Part of a small language model's weights: 3533 steps.
Each number is 128 + 24 x the weight over the matrix's rms, rounded and kept within 0 to 255. Layers, rows and columns count from 0. Numbers have three digits each.

# layer 4 attention query, 256x192, rms 0.156, rows 129-205, columns 96-143
128105128115183132140137106139138149119152144139096127126093140155123133156126139103110086127133127146116122130140138153121153116105111101132135
121138122125132131147150140165124124139135124117129128135147137121125141110125117147141157124112110129129105138119135125142138150120126122138123
139146154153119118121125110130109121103119103145113147133121126129138131116124137110124111146132119122113152127087150095105150117136146138108139
137112096142147132125113156142146108130121165112111129129138118121110144109147129111137126124111122115159114150129142111130151132155127136152154
127110111165133139120119156135114129119129152143102140122167123128140103118131121119116118103122114154149132151140176084122134108162149126166138
102126116120125130119143140150113113127105151118158118113138110128157136112132121127125132103126115105135146076128110112134109100099134126146137
151096181121137101129133168117145160140151133133123096097137104137082139168167102145154148129113126144128129160092131134124157109128128145101047
136133126130098166153132117153111126137146169137143135130117131135135095118126116140121130108113118122127118119125128118103129142108136141104110
118076135136154113137127148134135107129126105105142138136130141135117145121176123155143127099129178146139119117122117111124150104163108106118140
149128137132145096094139126130157132113113135146139097162127136099134168158148148105116136118122114133162115154140111111090114155099155113083141
139161144096165123092139174099100153145136133144118182122126134102088133115139110116128120121101147153210146127164140124135164095102052122138111
100141132141134128135144115119132107163128112155117159136119107127148138104126120147122138146138126105146137123147119087123088112124148109145151
162081155169160127141146155125140152157138128124147140105119116151134136135105122105127189178123123122147135124118140137147115134127154137089160
123140124124140144143164114117128111110089140133113105116101102116132141110156104109162130160034118136140097093102142136136149120135142135157157
128113117134132100108125109099124107099111151110134133113155126086074142123095133143100105157115144118142133143162117198093140124146166134129151
105118140099146157085120139126135089094133115133102113128095181170133093170134118087122087126132154141115123086114132138099126100115158118095134
117137109118147098123148129106111065133159149111142112132104110153122165094116132132121095158125122135148161152142115203150133114136126131145095
153115180166125172121128114117150135138111121147148107143157133124176174095100151130105155146103088145108135094139123169118141149102118116147143
164140109119117121152124115110090141149130132168136107112128094143119092143121115095160115084186139102118144122128124148102119155106149113131171
152166126131154138155137143137102100120119132146115140112122163076129145133140103127120151127133125128109128103107165118120109095112132107131139
131141146132131136124127096144099130140147137129115131138100130163153134138105092135132127092081103130120155114161121113123120126146099159124151
146133132152111139124125156106121081135139111136116132121149144105130099163126148100145175116084158113131157117170124135092144126157147154141095
107143150127126106122113146118112109096108087132123138110131152136126164146133115156111138121108110098096146119126114105124115120147121137139131
097152123144155097107132126120124160115094125157123097127119122115136133130121073117110105138160106128096146116137141160100147136153104173143094
101109099131127094129149156155143096105135133142110165159081140156139145114133144096146163152145159147134096156139137125167140098092155170127144
146099150107139128108139117174138151109136136142118123137154122121123142113139121128143116101128155131105147106082171171146139124145105102118107
088135109101135151125122101163131154146129132124139132134110158169145117162139129101136116079118128136138103124119088106081114094121115130123103
152177156141090107132136139149107108156141116104129127121094155112128129140119128127121178134152127151116144139130108107119118117115157107144071
119135108081124129104124130120141164105156132123167147155117158121101111113153111144098141119114138154105118110115116127124101116166137128135154
072112140130110169138139114109123092124096107140121157141126129134124176140137169126148104122154134144131159144183172096136109111120157105135135
139098104096149136125139128130139143142154090109109138113136127097140171120120129168140140131141111100096123141135096089151144129123146120131086
122114139116139129113124125131108129111136134128130116131121132135134127141127130108132133136145129119125130117146114134112118129130136134133114
118114098123106086139136147138116134127134127104131115133135130111129159129128121132125186127115150134103141123145121135118136141110150148143119
130114163139145150105125114146121126101114140142117139144113138154134125167116161103124146136120136147107097135135098106115129131084125130118133
146144147123116146142149151115120120120117149114140134134132122138143147155134186099132168126132150142117126124121117155104130125101120107115118
143151168125108126125101083140119165129115106138114171119104151162122105109110136123122118108134127143148120136135123119092114155129095140112129
131112132164110109128116099139153128142127143152153131097106125123124120119128132105115135115082124120122116128129133135099108102136147121113116
179133163146110096133126124116139155126109112137105102127121118133092195143129129128079118118127120148110172134120132110120124136140137119123142
089137131162113129119145122111115143139102124118148147136111094134132114137123150112105095145110121113120139076089101170179115124161145159132139
124117138127141164101140134154143124103122131137122149132100112128121111118099134145118102139113134107114156100127123125143135142089102127141117
129150086107124107150143120132138154144142125152103134093116086141114105111131133119139127145103133124136120149116106100101126123134166137121123
144112125139093115140126097130085121166142151137128108150144115098170152135125133130129122135127130173094129110129195163184106109123119128120147
153104150109140114101164164163130140123140141140153106128112122079148097114117135107126144098097152128140160134134122106120105102162130103138109
159121155141140106110139114106101140144157119129147153127098104133156163123141137141155124110161105153143130104090162120127166114077114119125153
148123132117146130135139137123152112128125119142133116130150131162118104138133146120125155119128111126132141145124129113140125134123180153123054
119163157117130111125147099140108128103142137113116161123141096140147132118145145122148138123136138109139125150158133179116107119113157120119094
130103129127135151124126143138113082092133101156136101143135137174110118130134118106165134131163079153120129111179150138133117123173107137127137
103099112142149115125133119109147141085145134128119118121108156142126107140111163116175121122118130142138093131149098153111171096147083137114157
153135118121127116123107126108139149123123107127122166119095127120157116105154128096097091133128137126125135154111153126124122106145133135142108
149144137151140158119144153129112193121124134185130144105153159103096157142122157167132078135147130162093141157117110112132163136111141142154169
094125113098106098136131135112130129113116114135118140123142149112153125104137146126129157070080126128137117115099100128148082119114112120102147
146138122128150145126142151138163131141133138112114069098113095120129135158141145131124143150138145128147101142177160118148088159124135091126149
137136138129122158166140134139137091117137107123123091190118176098130112125132102164139067127124129128087127143144178120149149143128093085120139
172124100118119149110119127136109104113122112141140136126125103141146126151142105117110150122095140113128147095117118129137109147143135122117111
114144105104144131159125099105107128120102126132160114109131118113160117116131139134140117106109126133138106129160149091156124167148147142115168
109149129150101112159116113120139094118138149105075111114119132084128138093132138117154135137168145143164120088137123138142150166108144134152135
137110131102157130146122136145125163101152148124115131123136095131128106111112116137151068129110113105166099122127092113139135127131126095102130
118168138135118131133136117104135127142105123114141137102107106116124149128113132121150159145103123137113105142147103131129129108096101101135137
135120123106148127138116142146155150130138108139169075098137116132138130122153118133101130103103176138089096112071176105155163152146138122121139
105125105121130144155119150145128095094134146138147113120139117128149107126147128114138206114130141113098105147144123121166133106138081136147085
111119158099126120163131134095109116108123114125141164143140117130112122130107144131110145130167095080121139106135115161110127118135140122096181
136124139130126105182156095170126104117137142162134126118095112138118168124146126142092090138108167137113143155067118133114125134128123164142114
153149112120125132150131125138141167112139107136129131153148140132174114152126111114108125129141136119149120151131117120142134133125123158147141
142115141152186134112126069129143132177105105107091109108098097169143072116102112127148072153098056153210105157081141170153179154163175102167134
133102126152143168160074090142169124141139084090103137103123128197142085110123117139158107126144130158186099129073117144108165181135143120143138
107144164168105146121125119105141120113124112118136136135113152104120134153108156138139137075145146112148074104140135143120122130112117125095135
130155137156099072088149143116117123150115148122112144094156117126148104161105136096110151126147134150103122156114134109097121112128121121120122
169138129125149145124142138086116144129142137149149112138132210095141120098143160129117117141096101113111139106089160119078122140146102166105140
171132147160083148129136108137151155112105098125144142144079138130105151124111133133105160146150130136147131133130157127119101161114129100115179
121168119154111160159113137150131111092120123114148128155114164158128138127137113154144124138132131153105104154087135154145125179113120124110084
149136097139153150119117129161138101074162097167110141106150131162088105153118082130126096099154152097190161155106133143120124139122086095119132
145122108165102109097126111152147121167123124110111115136150090143147135103116113172109144172133136148141160115116129132139121140105145135132073
110157107127137129152121144115111138133116142123117143098117101101134138111121157096139127117128110142114131135122153165181134119135119099170183
106103127088200122144133130156126111122083130131126115111149113149120098166138114103123108135112152112136153114150086136087130111137145145090112
123116148133150123131158133095098073135109163155173077099125140110135124126104174154139100166153159130104162113120146120127097101171164108115146
095118129154136120159127118144077109127128137141136126116135093130121077145102144114109117130142109116140126156135113134126113122144122107111125
124124086152103138166120100128124159073095131139143165132137108128087154148110119148157106162110157103100149130133134142127065109129097158157110
# layer 4 attention key, 256x192, rms 0.153, rows 129-205, columns 96-143
140118130131108116124147100122148106160128141138123138137139056118121096129129131129131092136132106140137110177118132148153100077163123116140155
115109138099142144165131143163134164118125094155121122118123099065113140138151109148147124146116111121094140116144143135135142113116152105130152
165154121109133145139111104118129143141133150168122138097149126123114130130149121129104069148133087130124130112115140109107174100144121135120109
133115121172120132123139142142123137126154156143124143146111123166144107083145113108140132138122104111132119124126134118121135132113107165108154
159107121104134157138140121123137070089119113131123136111101108153191140145163121137129124108100118116094103143155159156130135122149148128138141
141104145092165143131152167115125149133123133134125128111141150128125125135098177132147110122143128160130137122142096099144168112138115147144116
161105100124152116101124125138117122135119103112132163114126147100112141161110121090137142118080138141147127111134143129154125115170105111128143
088119108098128175131128153125135116135136132116145120106137144142113134114139134117154091116119137129146111092130111106131127136116129105117153
146117142136153119117136148142144142141110097139114140151165137093125141139139134156106132108101104107131128119111127093123114114147113099111127
132095149145128110159113140131120160152127104153085096101120113108101127132102116147132124140109121147130110133168107145118134112094166138122135
086142116137127122117134113126129105056136132123125082133087135120169106119098136125125101095128120107144155129100133119111119129139114165133136
080106119094148125120118130119138127130129142087129117130085154141145138167151138124116106158121157116142125112116148093144126113078100131172084
136178127098123111134135138107120145161119149134126117117152157085127127129154128144111139146059146122101101156138128139125161101162136111121112
124148125125127096120158126104134134157143134157134165136119126109131137137156133142155124125102139195118134119096095147113110132123131120106105
117119132153152104130122153163113097155134110143141145109133144123143109128131132166130112116094101122146131137125135137129121109135164157130094
144108123150124111139127137131125124186139137137140150132149102137106121143125164121132122101166149147097108153100171143127145119125097148138139
152116133157161143146118148059101135164114132117147118128133125115135116116134107126119123152100138143135138099103136182158130134159153113109136
117113115095153107170102108097146141129122127096123112130116129109121104135149118148167103120172120121104121143140156148131143102092136127145095
171132106090113112086138137130131147151160106149126107073115112113135142128123146126113106135120121114131140145156144139107131102115131134121088
124146109133112153128138150137114092117135111107145120118125121131122153108178123130155113116169121137160141107140094124108141147120109127140155
131148134163106134141127145128169141115148116112135130125131119097119087109125124112104113102131110172150116129109143130119146124104113136136099
136146127135153091136148151134121124078138080153125100080116164166120153128092148117149138093135160129123126129119126100134127136113136097131136
120127114130147098135132109127152103108122136117099129123126126116128103136133111127157129152157124138148113130149152115151114109162137120136127
142139112115149103130123104115137119124107139138122155131105127159145117144101107107171137088133147118126126162138129125123120150106121114110163
114084148126151123130139120149137132106130098105140116130128146167095141105145120126111143135093161118113140117138137100119079118114125136138171
109126145135098134087114114098107092102107104121108118134134138143114135144130114149143136135139122121113117120117060116134138150138137158143081
097126149143131082142175158103106124139133142115103124123118144115124157101093130150143094134135143136180110134150100162133153104140115138135141
169105116105167126160153111087148132133114125152115140143121139123119126156126137156138082111118114143131128117121142094161138094135141106117157
134127153147147095130129115133133122101114120124136129107084119143116128119148124131149122130156145124136130109162128113115137114187160130115088
145140094098160100149133144080141118126139135116132159116166139128149109158165124121135123114121136145113108135134116167170108095156114163114116
119112146162127138119151132144103119195151142154143103161126121141156142139121122111112134154132172122126095105113123087132103130123129112155117
120155132137092144080095143147115075098156154089182095155091153176160144137133157120111146143111132094106125116103131091113113189126082159125143
153120104126132141145165125132110140123147144135103136114157117150167103129099152139124109107124135141130133133135138100129139148101143139141153
109127147139144163131125151136130152119132128112141102141143133107110154107146127142114174100146156134113139111126143108103146161117136142122098
172126134117118143120145135087120155123110153126138128129134110121141165124128118132091152124161125131112101130114126129161107118129108127124150
161136159122103141142131124121135147139145142129144146109133114156125125098166163134137125127154148113151141117095155127105155148139131128138111
131137112166149126127143134096125100115105138116127143112122142124118105132135108160107117093120131099132093124093140122114141129146129138146091
135133127143141116136127147153117107115130093105129149132135143158148141135147107100144133139154108103100118148138127120151125141131132123124157
139126124112117141092160116143134119111124126131131134139117129149152128111101125137130111127113110108100134106123127124140125157111131148114147
153157112095138116120119125155149153163106117161127135120147111124088124119105099129101102119166103145151123163109139125127163096140099111165102
103128109102139143099148149111161134149116142142101167118153134148150138140126146137119096120105117101138141163136122127124132086114167102107151
111162119110131103125135142092133129131104122123117155093113102138134142088130140139123083129096123154162136089142157151137148159107093106127102
141151141166090116126143142112121094151124111130127112144117120105173112133134118146135150097120112135141134137130141152132112112115113145177160
123133131128125119128129106132124123112119114116094156105138083105148145126111121119111143148144145129112145113109139116151137132101122128100119
156145135147094133155104122121101096131110161099168162129112137154106112108120127107165117139127139146123137099140142116130094151124129122122119
126140118093107126150129094158126166118126115169097134106129129108166135120125109095136116112134139124153124120150116143133160129107124134161077
063169147102100153146107146122144120125126177162148125147139137141146143125132135126119121089113150106168132100169128113115136129129137138105126
129140113119122115125106146132147132140131135116150119178127159157104143080140123157140149106138137096143133126095109135136139134143122143088109
102156135148108130093122130132141138150103104122158115127121128151131151098074159081123165144118116119152145139111081109135092157139116150134122
130146154124125136100126065150158136140111129116144137148108176123106115131120120118132137119116118112160140104154130114129160157112102181113142
134145128128102102127104110092123126143142142083118132120121119136132130101099160095154094136149141113132146080130118119090154131164142130139102
118146123144115099105138146146092120147142136140127133154122136115123140152136136184103119131138110093138125132121086124138154113114108152137110
111165129119139115142143107101107127120130144119133109100111135165099110138169151127118147114105146144153099133123135136131112139160113137164124
142131107136127112127115145138125089155142174099140160131132129098133178154120124145124152118099169134137137094122112136129117147123115131136130
178172157145121105120134131116155127106128094129154085130095129141127121120100150110130130134118112128154122127122138104120122152129109119110139
110113133142129133125132104125141123116134178105142123110129130153139102132146139123108169113101148129121156123103164114117105151120124126113139
130115149139106124144115128100140115161149111104137141142113143121144139143132118141127147135099114137148147156129100158119176101082121143150132
129090138139160111155123141098083153152140112105140157103111122118153142124132130120136129152118110111142102091103142121135130160111133114110128
132130157141099122128143111142105099123106114103158131132113109150095138101134143122127142140123133132063143147107113147153112119130121134114094
122132117158116137135116137118122108139141124113133142112144114151085136166120133147141114119134124130102133115112148107110163121132150118157110
134134159110147135130139104152143096120134116157118121146091133109096101143097115115132142169124141166125111150167147167140118113131087154130119
129086110112137156118122113122137115129124095117131119093118109103119126154125147092148118134134126130132149144132122117156119157123168151122111
081114128134129117124123125139068149148101129157138160092104134102098134119081130088111139126143133115132102123124133104124122105137151131151118
133115117134112084147142102123132135113101117127109186131149126099142139129134107115121082109098153142166161137121132118128151098139143125106100
131107146109133126107124152089122178156113144080154137117171137123136091148141131097120176134071110159125093181129104142099155115147074120111160
102116136128166094136149118122134130151124124127128158106137092170125120116134135086144100138102084129137142126103105089111136125140115139127159
151147132118124106131117165114158097097102166146154098126133124118117122138118107134131111149140121132132128178075121104126108152112128119161110
133141126148105145135134104173095121116139111080167112136109132176126101142129151053110123101112124103114096129150119136160139145091121098098159
113160147126155125111124134117158088131166114120165125160112131151134152130169127103143128126128129149142125155118135156140082136129094130138095
136124146102103129074093129131076115149147127101160155109148123154148149154102121110117106120125119126112101134108116142108133144159142133143142
135103138145100120101181121115150129078134137156155121143100130092107114128116142139101133146107164107110137141127122108152073135157131127103128
125163127128125126122137161144167135129109121150105133131134090092133113159103131148113122121215076158137126166127088150127139098156151105132067
131155148104153118165159106151103129123106116121120139115113148138163150158124121077125149129131149120125152144133156154138111120107110138111125
143119105119111150123166150159148121150126130126134154122104129103121172103146110184145137092086163092124096151116135157153140134121088138127196
144106104137121124120135096116149149127142080140133191123109102113138158131140093160113126118093148103182123126108115148190144137121156081128146
138132150134116147134114137108159099133165157137137124077127128135160127119120128140164160135145126152192132084175106121146158153155129148154128
150172108088116112150145114154140105088122113107117113141120149187111152134144132092113128142134118140125105138126094160162143125153134136127106
# layer 4 attention value, 256x192, rms 0.143, rows 128-191, columns 96-143
047181142110183075072110090140149169174159109123131117130170130127071099114139145100082153176123130104110123126133098126127116110112120149139156
143153166053119122137146107121165118148129093121135106147161135123074138118162124129175099116124116088131169140164117137138135160155140095139149
166113125115102158138148156108186119101128133159118129182150137120150095134107133146109125131100085156141132107110119110118102148120084074156128
149114168171125095127109095139153159119127089090117119096112042114151113112135133119190148144109115122152152136165153138100142164158130138135115
106134156094132118113103141103097154100147123120126181121132117135134137124135103125126158130127085149118144094151040100115124114122120129097157
158159124132158063133145161137129123131149144146127093125119191138152078154115114112165117100167160069171137153079231112104155122133186136111171
162120139176113194149115161144150131081111076184146107128134128110151114145182155118085140105131125141119118176142131102155132130085134178105159
135094180134134151093134083109072156150089120117169105102137087115110162122130117093107144155084147142145143106107121155138128133148102148103095
143110107171134118174144136123146104075106136095109136145140146085137134117169112158155063131102113081166140141133173122167158084128160145091147
138105090144154090131093162115108153117139140154129062159114150119112156132090161128100127095076132118130125105122164162100105090119136105145105
158142120099141169136102122136160104125153107113114163155142139141137144106186095155106150137120108106110145091101156107125129096124126164135117
044177162102093176085118103165164161106171170127133099097111141102155104130168150131182150153091158159092097155152136128112162121120125120095116
120101183140073132130154099129092125101113130162103116159086158108121140119123149174165099162144121126136082126131144089070175105105166142137109
119102122160161144159166091171076120120120100103127142129139128154170102150132159106130123105080130134128165097166148118130134133148162091159125
141168138125173142166134113115150141104132115128144103126134137156104168149110118050147094098126198106162096090122156147139106157101069139120165
132141107101132084117129071178150161114118128109140139059116149115140144097157143170120137061138138090167123149164162120181131152106129165187108
157101160118130158092138126086126107145137120139115081155108140108115095128132115119103136145114096166086132144092131132106118099111118144128100
104177130109149124147107132134094156092092150149134125120152113083136073099113125104099131084111149126121108111113127107088120085148126139113112
125095125084104115092113097070107100152112127074124144147179123118108110128126089132139135140092164128085109119153082162083099102172105139145125
161110148137128103101143137083139135118129123103134102086098110172104122137146134146145143133125098116153171091145123199154132101070122147108150
152150121141148128100123113176104128139128163140134166178179074139181134125172117085106158107146135105131076148096136141155117127174136112088165
074154161138080128116115114117130161134117104082137122128158110159112144111130152133117151172118123128135105132089125113141147092161151144138156
168124122146122143125146126129160158108102100134119108124094150105153117142135117139128122120144144135172124172099110151132140129134137114110137
153126125120160108146132165123145127128174131139109123131124132120161118133121137106170109117114172158096132107115101102087136122163159153124138
139165138113136119167153070075130173104129130125087106102134136136167127105118133186119173151116131131119094094149134151099098110160170125106107
085083178159100137116103068128174094150123118128150162166129175066101115100121116126145168129147162143146124183123110146112114179098144163115173
162116177131103142136116174125129127157106093119085112132144114210106141084179129131129103134134140141098132104112110100117124079116129163120091
085214167139089094086111079150088086142108080140160135149073082116145159157171129137146132121131111118150150120175155140135131113103108157101092
066122126168120125104173129074167098110115109098159144127095113103110122129107124102127148126098110118172153164165107159176110135105130081114162
101139162130139072129140111192139175152121141103129105163143101080153072154118145149161118192154119093131168076084150114140131137125090137114077
109146142108120090141163132173153139152125106139104166107116161167131109105106113080151130059095092116122121125177145149124112117139138122145104
143143120136111108117126136097123142082151124106090043181151107094125139154126133146110123103152120133117172132104064096160126142183131085115128
108123097112120111155121096114084131109138102128118185128141122102125171170143100091113072111124134142119114075111141127174135159156123131109152
093149111103100149191116223163154085109131097145137154115127102171156119089084136143120107104144118148143128124151117171134145146105143137114130
144118124102139129116148140185099118117172098089122156114144109122179128113155144170176088168081104140100131155190120116161126144103143136122109
091127115092155100102105147139135144051125127126107088079082108117164125149168139151127138118163098129053128153147186125097151159146127120185110
099114144140106185110129141119064126153148194147076157123124142168152145112171142104175093097179160106209119172146097094128156133112162121109138
143110117136056133104141193131118115134152113143174108105155118136137165172148135131133122080111144136181137134179176117124139111127107136140152
125104125153131099089115121091087076126139147128148153144119112123153140142145142156091160122121156114112130157115138183086146134095117156087116
146133085158130080116174147095129102174086142098113158139170134127145146128137148176131157102113147111158145079137127116156149160149160155134142
136131085193137135091116080175104146142139127140103172165132169075089150172129108170166171129142092132160113103166108155135139104155120148145126
145141129063127099151118157111135120116122129079136112114138119121143130146072192121167134121119154139095078146116108114122130143136123157105157
158101134092144163113125122084103169097129133105091132160128156113120133156123155128128098179111086086106134143123105116133114130144129114099132
180157146087092096155103086143078149149149085115137091132126188129156159124119139128192086127096102091047122134179112165107122130077145132118129
096154135131109133093129119107117122141130108142091158142121159164165149172109111118172134136138166121145115100114115112146108101119133143141087
166149066123157105108131129150093122122142142114157123124114186174113149106092133111181110114183086117149147127136108160129130098080139080162124
102100078128104151102101160078098166158130095133138083159160134139182102126104191141123189149068145137046127197131130168131143124117142115150109
069122153127104116130131131139090140110110150149141162116107087086063117115107173115118139092101148165146112160122097149151165102099091109148135
175134149118114154124141097131117143165099108104107146109103183149125063140149095130079145125167113125123153142116171088178099137134122135122148
084151109123163058105107131170059138126089134135160140126155134124127152151110122131131084143096140115105169145118154089094182145133156096078138
152141119094092158142101067107099146152156105126125089148149119108147098077141138124060147160084096111145147116136097116159136118084109139091117
143163156105133142129117107101098171167135140091110113130115143170145138136122132128148148135176162127195158105166102143142135113131178126120108
129136143142115102129107137134132130164123162128116165159098117141113146117140124114131192139122125132170113123104113182108138134135151131121076
183157127176155147111151145125109120108099103154146117108108138096145167149168106201110109095103108114071137108136133124141110123101119136109102
097154133156133129157128120059141137079121160151144071108126141105121123088152140137124138119095159104101130107104110122099103119127127137145083
162146122148120136194164122118075123121151117123151089107154129137150144130108144114123147128077116090167169144051118114153133131097099154096156
148111123131144183132157163154109139140125128114153142102148136070180104138123136103156120143091113133104124144125123108121154107102146124107141
097109162108111119162153136191101107169125121107116109103131086112112183121114148123120113101127151157098107132084139147103129128085108122099154
109130082082132172081141139106104094154156150139124139106082160131113126168145159110087166107145122151130165160111137103103145130172116104155081
124155101134177106123120163132129115108134122165114112138176120150114149100182151145131135123159176142093125140068130157055138125141164130162120
105091115148099099110159126138122108140124153131130149169177097102155127117080109079161140149150151107124134130133111116129120128148091120110085
127152118149137109135126138162129113130142110070099103146129126149099125099147116146142060086112101144094101127108134147134115113143131140137125
128135132136162134160136124080133109084123129073089172109113146149130149147126169110090131142111100145114088138107139173161096091106115115097111
148092099109125119123093074073137094119183172113136113143119131141141149119105070157133165148116168100147152136145141132144159102161113137095125
# layer 4 attention output (transposed), 256x192, rms 0.135, rows 128-191, columns 96-143
102193111127117059108132116139097099129147140109133112080098095131126151162104167091119122135109134128137129143161087144133073097129082132117124
142098166147153105130113108128143114153141154118118132098106132128136160097148148124130118170160136077139110120110122118101166141138138148140129
139130101151145191146133199143144161121136092122133130099137141100145101141125140105114150076128156109104124108155123116140149138126159125117163
144121115072109124112132137162134080133125091141084144125095144152087112144076161108144147168204110117185205154143094143136070115096196116114066
155110145102181131116124128091103068127156102170131120117136155104122112148108156133131117130105159125128153107157108210113162095144149113133144
084097142086119116172135156142158116126113148101121110180100140131127153121173108169154123147137117118109081129087129134124104154138068115094150
157101126171126170168145112100118146157084116079135150116091132165137072141119173122115153173084113143106115129145089121161147117152061166148079
140102149194101124094052099120106153140122130155095138143149118113096123126110144142105123161172111102146159123184163093087133148116098179086129
153091159134099133139110091129151110137107104135101183175138118108160151129126103110134030132085111170140154149149143171148177131121119137126101
178116072153144168105107165129120116133096155101122118125107133153123162159143137045113099094088141114082081178112187117150091130102135142099120
140165093141116140127142136155130139168145132126104116099080140156090127113124070110120125143095150143137113103122136159087122187126080124160129
149150167122122073091128131149159142167161118117125092107143159126098150172142133114166124146100098128168103146111105137140135103111101137063084
073115136128073123146112077120114090152130079137101137097132108117141149059180100133135148162176124149113138127126198117163144175155177153135109
148136182133117109138169133087137080127175096146097073110101071127113080116158118113149122145088149137190153100125112127117128099177040149126133
184071121163121090124157159121138164166116117094108093138105112063095149134113135133092096150139138112114184117143124197125140187095136104143170
132117084042124105140116117106151160141147188113094087151139075115114112083154143121094192139147121139184065187091074138171129168161117105137072
138137111144132107106110156149111097146115100122129127120113139140112146153159145114138163086149131143141167126132123117102095129170160143141105
047159141133151136130108105132103138109086087168099138141097087131085176150131102142109034143148112149108144154147073163117114159087072158141133
127107123119124142090129134139119101085142167095163123098155124103106086106106087136116152168122135094131114130167123151101152152171153143099125
067106126130121116126139135173108153111141078122124169128094116134178170142106109152156182170144066107105122118085076115120116084178086148138131
123193095110151098135170109139104104153107115173117124101127098101140128119121140197164142096102099130152127135105116085114175181070129123178111
149106150103119086125117125124097100118110104131127109088138137119141173180143099147103080161092140120148144133149127167081151100141127162112136
138121138102140127122154140108118137151104099147106145141168168125119079098149170124133170084168113159096138139118125078114144080115146140100120
120171162141155171172162125101130136116104064156089101179095131149124193149108102160119127159164170148125173130115126139130139173078123105095142
145160127109199175144112137121164062138180104145057101100144163135123086137157102146137100105151160140179118155157161150128118139154108123087065
131060154208036123170091093116138086128085146096160189135092115113130141081076155139171147161116093135115143129214136129136090165085208120129177
140154104105117124117128117115110142159144098130102120102132130106136094112120107148136136122128061108211158132160149145138134161130120083142150
090135140165130156117091101168140059153114140114067130125090136126181186118116105136155177134098179177176084109151085181132181080092054143144130
135112150124110149121135166089125103120130125120131146176113129096158103097091146144127111177089061121126096079180096157229118162105147139136112
068142116120146134118130133144136125098100118143082151141117137120136121132124148134172101136087149137128134139161144220085163039112075150125163
037167098127155171137165116171105113128123102108117129112101092151194130134126142104155120119090146082193089156103111117162175112088136114154092
097154166131129124113081090131137134095118135130125104117127141165125107180099137047119104110188128169080159117107117135064158122146129174126144
060093105143151125078070119135125129127165123112104155147098125165130104105115078132109110101088133143154139037132123152114136165075124128148115
099130117122166123178121164082183141111096126145153175072125125123114103079171127123150100103148179116109127100082105126089094044137164155131139
071148111101120157143132140092082096156117067118158144115134125164149122118133151159175116115082138094124129131148137145132102120163123125140115
102113067083142130084112127146130175068196107120101158059127100142103118124176096130187152105185179114129134159122090111192165142105108130141116
124131198128097117114091116108114110190129137098177174122098115126140140115178120098128130129130134090106172124047116166109126120129180105132177
153075125158141144089080124102128142147113078132138114143140126095111188125070110160147112131145136134134157152124112119129192104162078104161155
115131108110145074115151137111110110113056088178143162107146126176125113128116117110125127116082198110099137127067107154133111134076140154085100
111101118112095140168115113109183111144125111138127101171168114154110079178119133184118120153120114131149149110177140086124136163143136115080149
115145165116128121131093101112095140126095096088134094109162121176161095127110124108114156073139153165132128094115102155120148122111120140141127
112119125141107160143136118137151104090115102162113130150093136095119098141109157152102126149159127146117098158156143125120148081134162103128118
089123147123153139123105105130131111134144162121095186132068120164114071125086124060155101124156123123170117153144108172075139102126154139144125
116132131137091158169158145153151046145103148113152153138114168148102151135165108108150154136120093155141176161058121155124120139083146127130127
123131116109118174105143121091098127134163125136168132096156133118121150151101107187136207074111165149113147123119151141135136157111142109123148
141068172127184075118158156126135167127205158125120150140132097149105133112174147163142104119126110131165130167073141145079134138116108134083167
127153123143107113163162153139123168140137121152185172125122143088078130126125132153131180141146141133119105214120124126113113119130094156116096
140134094088129108118113115137106085116093130145121132131103105115131124082110157082106048110174152089166133104179113111187120076156133122175113
066123142104115162124082114169113112120125146122131125136175130173145083126188115115118187055156124153136092110130168100087066087179104104158155
150101118130110096164135137143145126130175139138175150120130126157071143119064122123112118164124168125115119134111146138157124105182103149132174
092140086146130092118043153159143064119136145127105108118164129103067133115157085114108151108106137152178162181164114132078074168114154131137100
145090120117140134104129142153183102132155145138158122095126145138122158155111120093120129167124118103176120124102098114131136133143133174115106
162137135158132118110116143132162151133142158106102136136128116094138109095095100105144139126099112119151110162087192138127152128155210136142118
158130146115137156134103130110104149131141096110152150172094172160101139151126109138155119084125106138141134125086095128161163176088071119121087
124126129126123144104147130137104198137071111114110137062129125109081156159148104163113131163082094123062099189073101063097188144058118104108095
106145131102108084125136118139125127200105183150138164078149079120101150049102133153108134161085031120125152089129119100113054142147075107150145
139097141148120164133115150158142139158117116131157161141129144141099095140115129125138141093067127165089079135144128120131153041175092111139122
126128085121096133148092146147087117149079197107082139075150101127145132103107162089159106123159120088165154095110132183144117151131143122131185
147118100128112145091115143114096104111156069152121117117136119147125144144136129127093140135104132142097088146160183046142156118153152156124135
149203140133108133129194108091101187183131120135111132110169061126118127140103118148119130135163145128127111148127171086144071166094149101143142
106101093132140165143146100146152109129059190134091116149157157091153102126065176125147123127130124149169104198169155105111133121092172100116104
102166127175114159190124119127130174122160100147104143078141091119128120090130126103145184144120128120168113124121163224140168143161112158107204
078126121065137068143172138120138136079100142123095159122094134107157116129137116086146099105101109114126101118086119136134096108119161136112120
156145070155117191108142137152119069068101156121104112165149134140165153128120106136085125142103114121063173119126183172147127146121152109083105